Each number is 128 + 32 x the weight over its row's rms, rounded and kept within 0 to 255. Layers, rows and columns count from 0. The size above them is the row's rms in percent of the matrix's.

# layer 12 MLP up, 1024x256, rms 0.144, rows 177-203, columns 0-127
size [112  92 106  99  96  97  93  97 103  99  96 111  96  93 100  95  94 105  93 104  98 109  95  94  96  96 100]
[[122 168 106 171 125 169 101 157 118 142 127 154 109 166 155  97 100 121 150 101 131 152 128 143  87 173 156 170 141 123 123 125 161  81 171 110 128  95 159 121 125 161 132  86 146 181 147  72 133 137  86 100 127 156  55 127 153 144 136 163 120 106 157 109 102  79 172 136 111 141 125 124 179 103 171 107 154  95 121 131 141 104 138 136 192 123 119 140 179  98 201 111 104 116 147 119 155 177 139 140 192 156 144 122 180 169 174 168 137 185 108 127 109 121 100 107 141  92 131 121 100 145 182 151 110  83  27 113]
 [129 152 154 124 182 106 103 141 118 192 151 103 155 147  74 114  85 137  61 138 105  37 125 130 175 135 127 107  90 130 138 155 182 132 129 103 137 130 137 139  81 200  95  89  90 128 151 130 121 131 104 129 115 173 124  90 136 214 153 196 169 162 105 134 153 105 100 142 142 187 182 115  67 160 110 156 120 120  94 128 130  79 135  96 152 137 119  96 115 138 135 119 118 129 116 141  61 129 115 172 136  94 131 109 122 109  80 111 134 151 142 101 175 107  75 126  80 115 177 181 102  55 106 146 128 120 159  87]
 [120 108 138 148 131  55 129 116 166 167 168 144 148 145 135 144 112 111 140 110  93 160 153 176 122 127 115 123 144  96  86 150 124  86  58  80 144 121 108  79 243 126 216 111  88  94 135 122 127 172 116 103 192 123  99 124 138  50 149  88  91 100 144 127 147 112 147 100 128 169 152 122 135 118  80 138 130 132  92 130  97 100 158  96 167 146 141  82 119 137 194 123  96 199 115 142 154  86 142 154 111 154 110 168 118 165 158 140 123 129 159  72 113  96 143  95 138 146 145 130 174 175 150  74  17 126  74 157]
 [111 128 132 175 140  83 148 160 192 109 109 172 118  87 119 136 124 197 115 104 141  63 140 114 183  52 159 214 182 127  83 195 140 176 112 166 116 150 147 123 149 126 173 139 128 115 194 155 115 131 140 109 137  82 137  96 171 100 149 146 127 142 101 115  94 143 131 151 130 120 119  44 116 162 131  92 162 142 124 145  74 219 116  64 143  87 162 116 170 192 159 110 139 168  96 156 100 182 123 124 149 110  95 121 153 112 169  99 125 123 142 172  95 136 148  76 139 107 131 164 126  68  87  77 124  86 108 166]
 [117 128  92 117 111 132 174 117 209  64 193 124 140 134 153  89 137 168 138 126 149 195 156 125  43 199 100 149 131  99 107 140  73 192 132 100 122 118 131  74 119 117 157 129 125 120 122 114 165 124 139 130 140  76 146 109 127 127 104 130 189 139 118 155 153 161  98 138 141 138 104 110 105 145  94 141  83 144 115 115 134 147 214 213  87 114 160 116 101 130 131 117 163 153 126 121 108 143 131 149 126 135 200 112  57 115 132 176 107 116 138 156 118 135  85 110  72 159 125 119  98 100  97 161 152 116 141 141]
 [120 121 101 111  94 137 120 116 147 105 101  83 133  90 120 129  97 150 102 171 133 151 106 101 163 115  45 177 103 138  99 134 128 203 102 158 112 166 104 183 113  89 146  73 130 107 139 123 106 160 107  64 131 109 173 142 183 132 142 100 159 167  85 164  81 115 111 106 155 114 112 130 141  92 125 167 100 148 112 181 123 111 117 105 167 127 191  67 148 106 138 120 142 112 142 178  52 129 129 188 147  87 162  94 109 129 153  77  64 110 170 113 110 136 112 132 165 131 106 175  97 141 121 137  77 138 148 114]
 [148 115 150 168 103 127 147 147 149 107 127 140  98 107 132 127 144 148 191 168 113 134 190 209 124 143  83  86 137 130 169 191 116 107 172 172 130 116 174 168 123 133 150 126 107 118 125 145 100 129 130  95 122 126 118 149 129  80 142  90 219 152 117 143 131 133  59 168 126 171 102  62 119  93 174 117 195 137 166  96 161 120 139 126 167 121 105 150 132 168 128 107  85 151 119 143 132  87  95 120 128 164 141 141 154 105 116 162  96 123 114 117 170 132  86 179 160 162 143 104  83  94 153 103 115 171 149 179]
 [160 150 136 126 176 115 167 146 157 146 140  88 167 153 118 141 115  84 141 100 186 126 144 160 179 104  88 143 121 113 112 134  45  94 153  56  88 122 113  90 159 128  92  95 162 182 158 154 118  85  93 161 166 109 168 145 153 198 109 139  87  75 170 129 177 181 105 106 116  94 148 140  92 148 125 143 129 139 161 134 172 143 128 143 120  63 112  90 101 108 171 118 125 131 120 163  94 113 126 143 149 104 105 124  91 160  87  91 133  56 104 109 101 122 161 105 162 127 138 134 109  89 141 133 107 133 135  96]
 [154 115 126 107 129 156 120 136 130 124  85 100 193  92 130 187 161 165 103 150  88 154 177  67 116  58 139  22  89 123 115 132 128 151  81 172 155  73 133 141 106 117 159 158 129 142 191 188 117 152 137 142 166 138  94  81 139 111 126  83 126 142  87 111 184 158 113 144 119 137 116 122 139 168 144 102 145  88  88 128  99 134 120  95  93 100 138 127 128 137 124 195  76  90 179 175 124 175  85  50 153 165 140 163  57 132 160 139 161 100 162 122 122 157 122 189 147  77 114 115 139 129 110 165 131 129 161 172]
 [140 126 206 138 175 130 138  63 121 121 134  86 150 121 147 135 194 132 148 142  95 128 131 133  56 115 133 142 140 154 124 119 101 149  76  96 202  67 108 139 126 129 119 130 101 165 103 106 169 169 131 118 126  71 143  78  73 168 182 119 131  80  75 156 135 145 141  93 178  98 112 176 130 133  93 141 154 156 123 175  91 141 110 153 172 132 112  60 155 132 180 130 135 148 114 110 160 130 100 142 123  76 128 104 109 104 179 131  97 156 173 185 109 111 129 160 133 114 120  98 153 167 126 143 115 155 152 122]
 [109 159 155 135 115 137  94 183 175 130 173 117 129  82 117  87 127 162  92 140 113 170  85 127 129 127 124 133  65 141 119 112 106 147 106 108  78  93 119 142 134 142 130 111 115 154 204 144 138  92 150 127 143 100 222 114  74 135 143 119 115 125 103  98 179 141 168 145 102 121  53 134 191 135 129  94 156 105 119 113  98 148 133 127 113 173 117 106  72  78 147 151 132 129 117  90 114 141 145 124 116 153 130 118  81 104 156 130 136 186 123 104 136 128 157 149 110 175 133  92 179 163 102 140 138 147 157 178]
 [123 141 142 128 124 167 110 117  85 118 129 126 111 129 117 125 151 108 124 187 132 111 133 145 124  92  93  74 138 114 139 149 117 142 115 170 105 183 112  98 128 136 153 135 134 119 110 183 154 170 100 154 167 160 119  45  73  74  94 117 167 115  85 163  87  94 128 107  94 161  84  75 147 131 142 166 132 122 110 118 179 146 181 136 153 127 135 121 116 161 132 122 145 106 142  75 117 111 160  60 126 127 137 100 161 137 150 131 124 110 139  96 160 167 124  90 143 126 133 137  98 163 115 114 133 102 119 128]
 [ 99 122  85 186 177  97 159 124 101 148 171 138 111 172 141 129 105  76  94 140 140 104  90 160 133 125  94 150 134 115 109 149  88 171  96 165 116 146 151 140 169 136 199  84  92 197 179 145 124 141 221  98 103 170 139 118 159 114 137 132 175 131 148 119 123  93 125  99 156 199 131 169 130 137 105 144 147 143 166 135 105 129 130 143 133  78 146 118 159  84  99 143 155  84 135  94 140 167 127 121  82 136 139 144 138 154 166 146 141 117 107 130 152  93 152 104  74 117  78 143 126  69 133 111 153 138 149 131]
 [ 85 111 131 157 216  89  63 127 115 140 147 169 127  84 123 123  94 113 143  97 146 142 139 128 139 138 160 134 117 168 102 112 109 188 164  66 125 134 137 106 152 154 154 120 150 150 143 146 101 153 134 105  69 159 123 176 115 134  96 139 143  82  95 162 128 103  63  86 202 134  93 145  76 137 155 166 172 134 127 126 142 159 126 162 133  87 112 160 133 102 135 153 118 138 123 113 109  84  87 155 144  98 155 118 114 139 137 119 103 142 124 154 138 138 117 117 161  98 169 125 146  47 154 141 114 166  74 150]
 [100 132 124 117 103 126 146 158 122 123 168 147  72 145 127 186 101  68 157 138  90 152 132  99 126 122 155 190 158 130 165 156  21 109 124 121 107 172 137 194 122 155 177 137 138 173 125 100 128 117 178 144 124  77 152 146 138  98 100  63 159 156 150  81 145 165 195  68 149 128 155 126  96 144 118 113 170 184 132 113 166  99 111 139  81 133  98 125 134 162 122 138 157 154 146 133 179 125 115 131 152 130 143 119 106 137 153 115 102 195 122 126 131 168 181 121 112  78 130 102 133  52  89 121 150 111 102  58]
 [116  79  73 108 177 143 143 142  77 121 109 135 124 136 118  97 153 191 116 130 136 151  77 167  77 129 107  88 131 139 165 108  94 110 115 156 131 103 122 101 106 117 103 159 143 158 100 144  74 111 170  75 160 152  97 106 131 100 127 157 151 150  96 146 163 138 103 200 191 178 155  60 187 110 135 155 147  92 177 148 166 123 147 137 164 128  90 214 114 144 143 152  97 178 126  84  85 118  77 120  96 164  94 165 170 108 157 133 152 132  80 144 141 131  99 144 100 150 148 151  87 172 111 112  97 105 152  66]
 [230 152 140 126 108 102  63  78 114 124 116 124 167 139 184 152 134 160 141 116 131 106  48 163 114  81 100  88 155 105 153 171 138 135 113 138 136 109 118 143 188 159 101 137  84 144 140 131  80  84 120 134 138 119 172 143  99 163  86 123 102 154 146 136 153 142 141 194 131 114 162 146 169 134 105 149 208 121 162 125 113 172 168  97 139 125 129 149 120 125 114 141 133  50 108 153 147  89 147 142 164 134 211 169 172 146  88 156 140 121 200 121 102 135 131 150  68 103 107 149 123  98 149 179 116  59 128 144]
 [130 101 128 126 142 127 132 102 150 113 126 143 158 165 114  91 142 133  76 141 121  83 102 134  82 116 121 159 162  80 165  60 154 111  96 121  88  60 120 114 171 150 114 151 162 139 123 107  93 130 122 115 144 125 128 108 128 142 179 140 167 161 151 119 145 166 142 146 142 154  73 100 157 100 142 154 162 113 146  91 184 115 130 159  82 155 113 107 150  93 116 103 166  98 216 191 121 163 153 168 134  90 116 129  94 115 146  97  77  82  80 147  43 150  95  91  92 117 152 114 127 122 144  90 131  78 145  81]
 [140 140 100 121 103 157 165 152 131 176 121 128  54 138 161  61  59 133  81 110 139 147 165 122 169 100 173 133 130 192 129 103 163 180 118 177  99 116 132 141  87 120 149  91 164 108 145 160 123 109 132 126 159 109  90 168 155 159 185 129 119 130 112 117 131 176 187 149 116 142 153 127 115  83 155 129 103 108  70 148 119 143 102 116 137 130 109 106 147 119 136 140  99 187 166  86  67 103 210 129 107 178  92 112 100  88 124 127 107 111 120  23 119 144  84 108 151 162 107 163 109 172 124 140 102 100  98  47]
 [167 146  88 111 163  89 144  71 165 125 162 146 115 180 157 104  75  67 188 146 129 104 147 141 128 135 146 117 116  72 170 142 103 129  88 163 127 127 145 135 135 123 102  93 112 178 145 134  80  88 150 114 149 105 136 176 174 118 110 122 157 104 153 104  97 103 178  62 158 140 138 131 203 105 166 169 110 154 103 129 119  81 122 133 156  88 173  89 130  73 182 138 151 227 136 119 125 151 127 134 117 123 146 109 181 171  44 166 114 166 188 110 104 112 126 147 121 116  40 117 175 138 123  86 141 142 128 131]
 [159 100 162 129 123 151 117 132 108 130 169  86 103 113 102  67  89  98 139 137 108 134 114 145 194 109 159 255 167 161 149  95 139 201 128  99 145 127 105 100 106 165 174 155 171 113  69 127 149 139 146 119 138 109  91 111  95 120 113 165 119  81 141 117 106 110 135 153 159 170 156  78 151 129 149 150 157 123 124 125 156 169 105 158 184 102 108 108 136 108  88 121 116 109 146 117 130 161 125  97 124 152 124 157 147 145 195 136 150 152  89 120 136 155 103 107 113 137 151  83 135 108  51 175 181 143 168 136]
 [130 160 114 132 115  93 123 147 108  66 115 180 114  93  70  82 129 156 129 107 195 125  49  98 124  97 110 111  98 124 168 111 140 104 142 129 146 147 120 118 178  93 151 104 125 135  85 142 134 104 126 157 130  66 122 146  91 102 106 119  90 223 129 178 109 105 139 114 117  98 172 143 134  92 128 106  99 157 130  95 153 124 154 139 126 144 140  88 169 171  72 138  52 112 103 138 103 129 103 139 158 140 140 122 160 142 121 113 113 177  50 172 125  95 100 162 126  78 184 155 142 134 205 106 168 132 105 120]
 [ 60  89 113 138 140 196 152 139 149 124 104 125 178  73  97 157  83 108 147 138 165  68 138 126 168 147 142 114 155 136 127  82 136  97 166  78  54  57 203 103 126 140 139 131 129 162 125 118 163 186 109 174 185 105 132 164 104 123 106 163 103 146 155 179  66 159 137 125 107 162 140 140 191 153 156 134 117 119  85 156 152 114 130 189 150 162 103  88 140 147 124  92 112 163 123 121 169  85 105 119 130 164 112 126 136 121 121 140 152 164 104 101  96 155 100  66  99 129 150  94 132  88 145 167 126 176 116 111]
 [131 119 130 117 115 121 113 126 114 119 145 160 164 148 138 139 104  36  83 134 131 136 139 100 106 144 139 137 172 122  82  63 125 109  75 147 152 105 115 167 148 164 104 166 144 149 133 111 138 155 166 149 119 181 143 125 126 115 145 103  97 137  64 147  94 128 116 134 171 142 157  93 120 151 172 136 152 171 153 123 163 149 143  89  79 120 101 119  79 155 180 158 115 137 111 117 168 179 120 144  98 114  77 135  92 120 190  98  96 147  90 140  93 101 166 137 154 136  47 151 167 163 170 134 155 139 130  86]
 [180 119 146  98 126 116 137  82 156  76  85 108  91  39  77 165 116 118 136  63 104 164  89 153 147 104 122 138 156 108 133 131  82 139 118 135 146 112 110 118 161  99 146 140 118  80  85 144  64 109 121 139 132  76 147 135 167 147  63 144 161 155 115  93 120  95  84 140 136  79 148 127 169 190 158 207 171 145 156 158  90 191 150 159 115  64 125 153 133 108 165  96  78 131 112 123 166 166 151 172  86 186 144 151 138 102 107 124 132 144 141 144 120  88 104 142 127 133 109 109 145 107 135 160  86  75 132 139]
 [111 138 109 147 158 142 133 139 119 104 161  71 122  96 187 133 122 132 124 140 174 216  85  96  81  81 108 157 116 162 133 159 137 133 101  75 109 149 120  85  49 181 155 143 132 100 181 107 142 116  95 169 112 131 114 112 149 119 155 163 146 154  84 104  79 171  75 171 129 117 134 131 127 127 128 161 128 106 111 176  95 186 156 157 149  82  96 134 167 142 188 138  61 211 124 126 198 101 153 134 138 119 110 109 100 121 112 176 156 180 132 179  99 100 144 160 101 113 166 150 105 190 180  98 103 151 121 102]
 [ 88 103 136 111 108 155 149 140  95 105 156 114  88  47 142  95  87 153 148 112  98 124  81 138 121  88 202  95 100 171 170 115 101 127 113 161  97 115 155 107 119 207  74  89  70 144 149 113  56  99  96 171 123  96 102 102 132 141  65 162  57 170 167 127  97 129 157 119 158 192  68  96 158 106 187 105  94  89 107 132 126 106 144 119 139 189 138 128 129 124 172  70  95 107 147 214 147 127  92 205 101 130  85 159 144 139 119 184  43 170 142 166 156  87 137  97 140 161 108  80  74  94  97 101 169 156 148 167]]
# layer 12 MLP down (transposed), 1024x256, rms 0.159, rows 177-203, columns 0-127
size [105  96 107  93 101  93  98 101 104  96  98 121 101 104  96  94  90 120  85 100 100 100  93 100  95  99  97]
[[117 140  72 103 123 124  50  83 164 112 191 146 123 110 169 208 103 134 163 109 107 119 127 119 122 182 164 142 113 112 137 122 122  93 101 112 106  57 108 133  59 141 165 111 166 123 203 164 112 123 181 108 154 103 123 123 182 147  56 185 130 147 150 148 162 141 144 130 115 140 159 147 131 120 169  84 116  89  89 131 151 149  96  43 151 120 103 110 114  98  98 146 102 177  92 109 110 116 127 140 150 138 182 171  92 112 164 133  96 107 160 125 165  91 139 126  94 124 107  92 154 234 166 113 172 120 129 140]
 [150 126 159 132 107 164  95  93 162 133 134 168 119 159 167 107 111 141 133 134 171 184 118  80  87 104 100 144 204 139 116 141 113 157 148 138 163  83 160 183 188  73 148 129  54 109 108 117  88  94 102 140 145  91 102 122 156 131  90 121 158 109 105 115 159 138 151 126 124 105  95 161  87 164 107  87 154 144 159 143  90 142 129 151  99 122 128 136 120  91  55 127 130  95 100 180 205 150  72 138  92 155 150  93 155 111 167 108 158 100 174 112 101  69 138 125 121  90 148 179 181 136  98 174 143 120 141 120]
 [153 175 102 154 108 102 166 129 122 162  98 152  96  77  64 142 112 138 117 131 135 146  63  91 220 119 138 148 168  99 134 111 110  98 150 134 130 108 151  95 123 200  89 166 116 155 117 122 152 144  93  95 103 131 119  97 131 128 113  60 101 162 143 154  70 145 127 149 156 130 163 151 163 167  93  90 145 185 217 128 159 161  97 140 118 173 128 113 152  93 121 114 139  99 109 128 120 144 131 110 147 143 161  90 186 102 143 182 128 122  55 140 169 148 140 134 131 146 105 120 181 196  87 106 114 151 121 121]
 [165 176 138  86  71 156  93 146 149 141 128 138 137 181 120 160 149 120 109 154  85 135 151 131  92 104 137  98 124  85 172  70 163 111 147 126 130 148 145 150 139 113  89 142  50 150 115 128 117 149 138 104  83 184  98 153 106  85 139 175 127  73 207  79 115 142 145 132  61 124 162 109 147 114 149 147 155 156 165 108 165 162  96 122 110 129 172  79 148 158 110 108 131 132 216  62 134 174 113 156 202 172 124 178 121  93 124 165 139 184 172 115 143 203 119 154 162 102 113 118 112 122 157 137 146 167 190 137]
 [195  90 145  83  94  98  95 130 106 133 154 189 109 123 137 108  94 132  97 147 125 138 157 127 115  68 123 130 140 163 164  55 147 110 128 139  97  63 107 138  99 129 133 149 112 145 111 134  92 124  98 213 118  91 150 148 154 138 178 113 184 143 144 161 114  90 102 128  91 116 136 129 126 177 183  82  90  70 165 141  73 124 133 148 116  77 156 126 148  90 113 137  89 170  49 182 157 107 146 117 189 143  57  75 129  72 125  98 105  94 124 156 150 167 150  62 141 105 126 151 188  57 141 122 193 164 147 162]
 [129 137 139  86 114  90 139 190 154 158 186 133  87 121  82  86 127 107 148 118 118 144  94 108 116 130 150 111 136 164 145 112  85 105 104 104 159 139 182 128 112 100  93 168 132 201 149 148 159 154 137 195 105 119 136  90  90  77 131 126 126  95 152 119 154 147 159 138  29 149 150 142  39 128 118  64 168  99 112 100  98 155 155 108 154  78 106 181 175 128 156 217  87  73 116 158 183 128  83 179 118 116 153  16 160 110  81 114 179 156 136 143 156 168 147  97 103 158 175 107 193 101  91 148  79 116 159 101]
 [ 79 178 102 109 144  89  84  68 129 109 117  93 103 159 133 150 109 184 104 127 143 103  53  33 121 114 154 152 106  51 113 118 121 109  67  81  80 168 177 108 122  97  74  97 117 103 136 127 160 115 128 177 167  88 116 116 103 175 108 116  64 105 106 118  90 110 173 133 147 142 120 164 116 102 130 155 134  99 116  95 111 125 129 172  99 153 151 117  88 126 145 188 141 143 110  97 109 181 165 132 111  78 141  99 124 101  77 113 153 181 150 107 127 134 164  76 135 141 145 166 125 165 125 124 181 122  95  96]
 [117 168 129 104 186 180 161 111 117  75 135 188 142 116  87  79 124 113 129 112 118  84 135  99 188 187 124 117 179  99 119 118 138 108 129  28  71 105 133 104 192 159  87 126  86 179 162 143 170  97 177 174 130 125 134 109 124  82 113 127 113 109 130 186 127  61 107  32 158 115 148 120 115 103 123 101  79 134 167 121 144 143  89  77 109 111 155 114  93 105 105 150 210 161 127 147  75 119 136 122 127  97 156 125  86 142 115 152 118 122  97 142  77 180 165 108 127 168 185  99 137  83 125  80 104 122 146 169]
 [188 109  86 128  68 111 155  78 128  89  95 172 137 158 179 104 136 131 116 150 105 102 130 106 148 131 152  61 128 196  49  94 107 113 115 121  71 162 121 171 121 154 136 125 132 124 127  89  84  71  99 101 139 139 125 166 177 101 152 136 174 168 121 173  98 172 148 107 133 101 106 143 171 123  81  63 101  85 131  82 101 133 183 117 127 160 148  84 156 140 131 154 124 150 150 112 109 118  95 146 148 182 122 116 147  95 105  80 171 123 140 149  70 156 141 163  72 110 206 129 140  81 180 117 175  49  95 156]
 [152  85 143 114 179  60 137  97 142 113 116  81 134 189 141 178 141 101 174 116 158 131 131  54 129 176 115 129 126 160 117 163 140 122 158 126 150  93 115  94 106 176 142 136 165 107 100 129  66 109 131 119 142 202 101 122 166 149 158 134 113 124  77 102  38 127 118 146 112 178 172 139 111 141 153 106 147 122 117  84 118 102 149  66 154  84 132 134  81 143 118  70 105 179 130 142  80  97 118 100 181 134 118 100  93 140  69 141 109 157 143 129 159 174 148  94 188 113 111 144  73 154 113 124  89 111 140 100]
 [147 140 110 120 101 143  78 136 160 162 135 152 163 123 105 129 162  90  94 116 165  81  98 130 170 213 120  75 176  84 122 161 154 133 123 147 113  97 103 100 137 167 158 130  96 121 146 140 114 132  30  72 152 147  65 196 117 114  91 112 148  62 155 142 112  89  92 114 135 157 160 138 113  90 135 145  75 130 117 119 113 107 118 105  72 131 100 108 117 120 143 103 149 143 156 204 128 126 123  83 120  94 127  18 171  88 119 141 118 111 116 175 132 131 123 129 218  13 115 159 144 127 115 135 109 165  77 147]
 [100 138 128 139 121 164 117  55 156  98  96 132 159 127 117  90 126 154 189 130 134 110 153 178 124 138 131 150 117 107 154 221 123 109 132 120 117 159 107 132 125 132 106 216 171  64 114 138 145 121  77 125 145 205 143 117 134 103 195  67 125 165  78 127 135 115 173 117  99 149 151 145 177 187 152 158  86 108 117 125 172 140 135 179 154 141 109 144 110 168 101  99 164 150 174  95 105  99  75  76 128 158 148  61  92 130  85 113 131 111 120  79 173 158 173 133  59 134 147 111 129 126 107 150 192 121 148  70]
 [119  79  93  83  86 164 166 165 139 129 155 130 136 145  87 139 148 121 158 153 123  97 140 140  95 142 142 119 116  90  70 139 108 102 116 156 181  77 103 130 136 102 117 117 171 125 119  98  99 134  72 143 124 100 119 183 145 141  85 154  71 143 112 103  75 137 131 154 165  34 102 149 153  96 116 168 140  75  95 132 174  98  93 133  93  92 123 120 105 116 118 185 138 149 162 106 118 138 126 101  75  70 121 146 164 120 160 118 133 163 157 114  95 126 108 125 151 135 137 128  86 100 135 145 152 100  77 136]
 [128 122 122 118  61 140 134  81  94  86 137 114 155 102 151 127  62  83 110 154 167 173 104 169 145 134 205 158 124  72  85 120  86  51 118 123 186  93 180 191 139  98 139 108  74 124 100 106 108  79  90 153 128 142 131  99 128 102 157  51 116 175  92 165 147 122 125 133 136 115 157 129 176  68 159 150 138 112 114 140  97 103 151 180 102 140 151 141 156 183  91 106 106 148 134 142 165 106 114 115  55 125 153 167 123 111  81 116 132 147 151 125 119 127 194  94 100  71 119 118 123 219 141 176 129 122  79 119]
 [122 130  92 153 112 187 102 144 129 158 134 156 119  98  61  93  81 114 151 107 189  99 107 131 124  78 117 135 127 111 174 142 138 209 163 166 128 111 159  78 105  96 170 178 118  90 148 168 112  71 131 127 136 182 163 129  90 161 127  97 110 101 135  93 161 148 109  94 107 131 128 120 164 138 134 148 130 118 152 135 112 167  95 114 118 183 158 188  86 168  93 122 141 138  88  77  91 139 124  67 122 138  61   1  87 138 173 139 118 102  66 172 162 119 178  38 125 135  90 100 139  81 148  70  71 130 126 142]
 [127 134 154 132  65 127 126 114 142  54 147  94 129 109  75  90  67  67 166 134 122 123 141 168 164 105 121 105 123 182 107  98 201  94  82 127 130 106  75 203 141 124 155 142 153 166  66  84 108 149  92 149 110 135 131 169 135 163 102 125 106  99 180 149 128 111 161 129 116 149 124 130 100 144 147 128  61 137 127 148  76 138 158 107 151 105 127 127  80  83 120 155 141 135 176 112 125 157 149 107 137 125 123 101  80 102 126 123 157  86 169 162  91 101  98 126 147 137 132 175 194  87 112 144 140 116 144 129]
 [154 110 102  86 108 124 122 146 146 169 113 101 119 177 127 115 150 101 110 133  89 177 149 124 172 102 120 138 113 135 151  88 141 135 114  57 111 192  79 170 155 143 151  81  83 121 164  92 148 140 139 137 104 188 146  86 163  96 130  99 156 102  91 129  79 154 165  42 113 156 145 147 147 158 146 134 120 174 102 122  93 131 140 104 144  86 176  72 119 103 142 111 123 146 148 126 127 204 104 103 115 114  65 139 130 121 111 163  89 197  99 111 180 194  80 121 163  79  79  86  91 185 120  91 166 132 107 126]
 [135 172 173 122  84  95 132 103 125 189  87 110 148 132 143 166 157 117 153 127  18 107 160 155 141  88 144 162 126 118  78 168 143 145 191 119 136  84 181 106 118 128  93 108 171 166 136 166 169 114  86 164 119 111 154 127 105 175 157 110 119 139 129  80 104 152 149 186 181 139 193 149 150  88 118  82 153 123 145 105 113 122 125  83 119 206 171 162 149 129 163 114  82 153 150 120 107  86  91 100  88 121  95  62  90 161 113 207 154 114  88 127 148  99 118 104 156  81  38 105  69  88  76 115 196 142 125 177]
 [ 58 110 132  97 153 177  97  97 161 119 125 214 147 131 103 115 101 101 120 127 116 147 107 146 134 134 106 101 159  59  95 145  72 114  76 112 149 146 119 167 198  89 107 109 123 121 125 188 164 137  82 110 110 175 122  95 126 122 126 210 139 107  68 167  69  96  92 136 194 126  79  96 130 108 120  95 160 122 185  85 190 106 153 100 201 115 114  97 140 117 138 110 124 151 128 141 158 145 134 117 145  77 110  68 149 182 156 100 167 105 174 160  98  93 164  80 158 141 134 132 205 101 105 123 106  43  87 152]
 [ 99 139 162 143 172 110 129 131 120 128 134 158 144 123 126 124  85 171 154 127 158 134 172 106 144 113 168 125 134  89 114 114 141 111 159 113 146 112 115 134  74 181 126 103  89 140 104 106 158 173 176 106  94 112 113 144 146 154 129 129 149 144 147 188 147  71  95  75  95 135 122 153 134 150  92 157 107  88 234  61 131 154  62 139  81 141 117 107 117 123 137  75  96 137  57  81  92 144 118 104 103 135 139 251 186  93 143 129  59  94 118 117 165  80 119 122  63 165 150 126 150 165 164 167 105  95 119 109]
 [137 157 109 124 182 111 175 151  94 102 169 133 113 181 175 127 157  78 104  90 108  72 108 120  95 133 114 150  84 152 191 147 148  97 150 188 133 189 159 133 160  79 117 144  77 131 131  84 153  72 149 139  83 161 108 125 164 136 139 127 166 128 102 160  94  81 105 127 146 168 103 129 103 125 164  73 122 111 108 108 132 169 179  87 129 170  94  90 138  85  85 152 116 171  99 141 165  77 104 120  82 160 123  78 119 137 144 117 148 175 168  64 160 109  84 119 102 110  56  99 147 179 139 134  91 120  98 143]
 [152 134 104 161 114 166 140  82 178  81 180 162 149 127 124 155 132 104 137 162 113 105  75  96 129 150 130  83 136  89 107 102 140 190 140 126 120 104  91 127 148  89  84 126  88 171 124 110 126 144 145 125 141  79 165 123 145 130 149 157 141 139 171 177 158 112 171 132  72 143 135 138 107 132 145 120 116  61 186 136 100 107  80  82 141 123  96  98 119 160 120 148  96 174 115 111 152 116 107 185  88 137 123 107 144 135 129 112 112 130  96 153 199  84 112 117 147  66 127 138 162 183  73 130 102 115 152 159]
 [167  73 138 101 135 147  95 123  97 169  81 161 158 122 115  95 156 112 158 139 121 161  96 158 171  96 136  64 159  80 103 157 147 111 113 158 146 165 108 120 147 142  97  65 107  55 127 200 133 154 137 137 128 124 141 140  76 102 130 162 150 132 182 102  90 180  73 120 170 145 114 157 160  99 117 155 176 129 183 143 169 137 159 115 101 106  91 151 155 129 159 110 100 151 151 145 126  66 141 158 169 136 110 106 157 122 165  83 122 155 136 143 118 177  97 200 104 149 146 149  78  89 159 139 141 174 105 149]
 [101 161  54 130 125 154 159  82 132 180 104 114  77 186 134 125 128 118 100 162 154 152  91 126 120  99 141 144 101 140  95 128 125 130 168  85 129 153 141 120 126 146 253 103 137 132 137 165 173 139 154 132 162  92  73 107 140 120 147 188 180 119 150 156  99 160 134 165  93  79 128  90 138 127  82 100 134  88 130 139 123 128  98 136  97 123 121 153 118 135 120 118 186 165 136 144  71 141 174 195 172 131 120 133 186 143 151 144 126 125 148 174 147 143 191 135  92 194 132 197  83 183 171  97 154 146  54 165]
 [135 120 137 145 113 148 133 106  80 148 168 120 110 144 118  51 136 152 156 149 237 101  97  91 191 131  92 174 112  73 141 131 133 125 133 135 149 179  74 140 129 108 107 131 119  91 170 115 117 141 109 101  89 132 127 114 127 151 165 105  92 154 149 161 178 102 115 155  80 119  76 136 143 151  92 140 151 108 141 131 166 118  64 129 133 119  88 157 135 146 167 119 147 174 170 154  44 110 136 130 111  89 118 133  84 142 114 179 120 122 149 137 121  63  47 193 116  75 110 134  87 163 115 148 166 140 140 126]
 [146 165 121 126 139  97  60 120 189 130 119 128 137 127 128 153 138 160 137 126 127 117 158 133 160 133  87 123 105  71 147  68  98 114 149 192 145 249 120 147 176 174 109  97 109 108  94 173 148  99 122  90  94 157 115 153 135 160 112 140 172 116 196 114 139 113 108 106 196  89 160 131 118 143 164 106  94 196 146 153 123 108 178  90 132 147 136 131 162 129 159 118 152 121 158 174 125 146 151 120 148 101 171  80  96 112 109 104 159 119 156  90  70 140 115 119 140  69 157 176 111 145  63 146 149 149 168 139]
 [ 50 112 141 160 157 114  91 102 115 109 192 102 160 188 140 139 190  88 188 112 154  94 137  94  43 169 135  93 120  88  86 169 105 139 141 127 165 154 149 183 119 101 116  84 135 148 127 152 123 134 139 133 126 137 172 183 167 127 112 165 145 105 131 120 160 123 103 168 104 150 128 170 163 130 131 117  70 106 129 166 107 166 181 132  90 125 161 101 111 136 192 152 166 132 116 146 152 100  96 127 118 112 194  84 159 105 137  62 139 136 206  88  80 127 153  73 198  99  99 133 119 131 112 145 122 129 116 112]]